Part of a small language model's weights.
Size: 8 layers, width 128, 4 heads of 64 (2 for keys and values), MLP 320 SwiGLU, vocabulary 3213, 5.36M parameters.
Architecture: rotary positions, no biases in attention or MLP, embeddings untied during training, local attention windows, paired heads, exclusive self-attention, normalized values, value embeddings, hashed n-gram embeddings, an embedding shortcut.
Each number is 128 + 32 x the weight over its row's rms, rounded and kept within 0 to 255. Layers, rows and columns count from 0. The size above them is the row's rms in percent of the matrix's.

# layer 5 MLP gate, 320x128, rms 0.122, rows 0-39, columns 96-127
size [113  99  99  96  97  98 102  99 104  93  99  97  97 103 104  83 104 106 102 114 122  98 100 103  89 104  93 105 104 111 104 105  94 101  95  97 100 102  94  97]
[[130  98  94  53  92  66  96 117 104 132 182 144 116 150  85  86 144 110 140 117 125  86 161  89  94 152 126 138 161 162  96 137]
 [147 120 101 122 142 210 162 138 149 145 154 149 121 116 156 119 139 140 103 139 114 111 102  66 123 187 137 165 123 126 138 164]
 [137 157 110 179 139 127 117 110 138 116 143 123  90 123  82 162  89  95 151 123 131 136 126 144 120 146  66 119 138  89 153  91]
 [117 114 170 109  98  13  97 121  80 126 101 155  86 111 116 142 168 138 194 142 152 140 158  96  98 183  88  68 150 154 135  91]
 [161 161 168 103 144 130 162 135  96 141 120 120 108 148 125 109 135 107 123  98  75 188 121 122 132 142 162 158 113  92 146 133]
 [144 133 123 110  93 139  99 110 136 145  73 164  74  84 100 176 124 129 146 107 146 122 151 129  97  97 116 123 128 149 103 141]
 [ 93 177 115 159 123 149 130 151 204 158 119 150 100  89 150 129 149  90 136 120 127 131 109 179  97 155 115  73 113 146 118 163]
 [113 162 100 120 132 191 120  77 131  84 162 132 152 108 138 173 122 137 223 116 149 179 110 176 113 115 154 155 106 127 140 201]
 [112 167 121 152 131 104 142 217 112 114  98 144 135 134 173  69 126 182 108 134 128 177 162 134 111 163 117 130 159  78 115 102]
 [146  73 144 170 101 186 159  97  95 186 121 130 137 161 133 151 128 136 133 112 151  58 164 154 178 175 119 133 112 107  64 188]
 [116 165  91 146 190  70 125  89 110 160 122 120 104  97 166 164 103 126 121 125 154 131 105 133  85 177 123 122  93 120 151 100]
 [152 121 184  87 233 182 143 118 147 100 133 158 177 136 112 168  96 237 168 154 159 131 128 154 101 133 178 156 113 133 136 107]
 [118 138 127 118 117 186  98 135  98 103  98  96 133 123 153 128 201  99 117 157 141  97  84 179 122 116 137 143 103  75 117 120]
 [113 124 124 124 160  62 170  84 122  68 153 150 151  72 151 151 161 135 112  81 106 125 136 143 107 113 153 106 168 113 145 118]
 [117 167  89 107 140 189  79 120 138 120 142 115 181 116 134 112  96 179  99 156 145 109  88  88 161 110 100 151 162 179 145 158]
 [141 146 105 135 145 148 152 112 119 149 139  86  85 118 158 135 168 149 115 133  67 101  98 155  93 117 158 128 121 137 125 114]
 [135  70  88 142 171 157 104 157 133 140 106  76  74 120 157 157 148 122 130 137 146 136 103 102 167 135 143 106 161 127 131 104]
 [132 110 168 137 167 121 102 128 146 187 124 174  84 128 150 131 182 163  72 102 152 102 116 117 139 158 125 129  89 104 197  50]
 [151 103 161 173 113 175 108 112 134  94  83 121 135  98  97  77 137 127 155 120 192 122 137 162  79 160 120 163 112 132 110 174]
 [143  94  98 125 148 149 133 165 113  98 171 145 152 145 138 126 135 148 141 100 145 157 211 100 166 182 187 112 152 103 127 120]
 [132 154 155 161 129 151 121 126 166 134 142 110 119  62 167  66 111 100 123 109  96 149 105 130  95 148 103 104 103  84  97 119]
 [122 168 127 133 128  92 170 105 125 123 109 104 142 114 135 115 166 171 106 126  91 197 112 190  98 121 164 190 115 121 129 223]
 [ 79 135 173 183 158 167 150 171 110 154 137 102 103 111 133 109 144 133 108 129 146 118 154 105 173 146 124  98 176 150 118 142]
 [140 123 153  75  67 122 106  91 165 165 183 123 163 177 152 178 146  58 177  65 124 114 136 127 109 107 140 101 158 117 136 128]
 [127 171 131  97 125 132 111  98  57 116 115 103  83 108 138  97 168 152 117 166 117 145  86 129  96 162  76  79 111 108 132 156]
 [116 118 160  96  61 111 105 140  96 177 142 128 112 151 144 118  96  99  87  73  93 100 137 129  86 163 147 103 146 180 157 105]
 [137 128  86 151 112 161 152  98 146 123  90 137 101  98 172 139  58 135 164 121 113 128 114 105 106 174 130 151 143 102  84 128]
 [137 145  96 105  99 163 121 104 120 120 126 110 158 102 129 192 147 137  84 124  55 130  40 172 151 145 158 157 158 134 173 109]
 [127 131 130 135 112 103 120 133 142 156 111 137 137 142 175 131 142 124 167 134 161  78 146 118 108  84 106 117  97 169 129 114]
 [142 156 128 135 120 125 132 143 147 103 154 125 161 120 141 143 129  22 143  99  52 111 189 164  79 146  90 114  84 122 141 111]
 [ 99  65 147  82 139 118 145 123 114 158 112 129  93 102 197 167 156 171 108 107 145 137 122 171 116 153 129 120 115 115 123  94]
 [112 162 174 118  92 158 134 129 161 137 168 178 113 137 185 197 188  86 127 115 122 104 115 111  93 163 110 126 109 118 131 136]
 [123  52 112 157 139 107 147 122 159 120 106 167 147 187 107 137 136 105 164  93  67 147 127  58 106 144 124 159  63 123 137 172]
 [135 131 140  63 152 110 130  89  94  89 126  99 137 160 113 167 182 117 104  74  91 110 139 143 113 100 107 111 173 102 143 158]
 [179 140 161 114 146  93 146 103  74 131 157 122 148 118  70 168 141 154  88  94  85 135 121 151 150 129  59 108  58 127 125 138]
 [ 93 159 140 124  80  79 145 113 158 131 118  98 138  99 135  71 148 136 112 166 128 150 166 131 132 110 135  72  86 105 126 156]
 [ 94 121 147 129 145 118  67 123  77 163 129 151 150 139 195 176 115 125 118 120 125 158 129 214  92 143 129 127 141 101 138 169]
 [ 77 103  97 117 129 152 174 203 121 132  85 158 136 100 113 156  67  78 133 159 124 150 124 198 156 143 112 130 107 122  87  68]
 [159 142 178 113 169  96 150  97 119 163  43 152  84 102 155 135 173 165  88  88  88 166 107 150 108 161 134  94  83 108 109 142]
 [120 122 130  79 121 141 129 133 146 104 132 154 114 115 134 155 124 128 106  91 158 159  57 157 101 148 165  97 117 139 106  71]]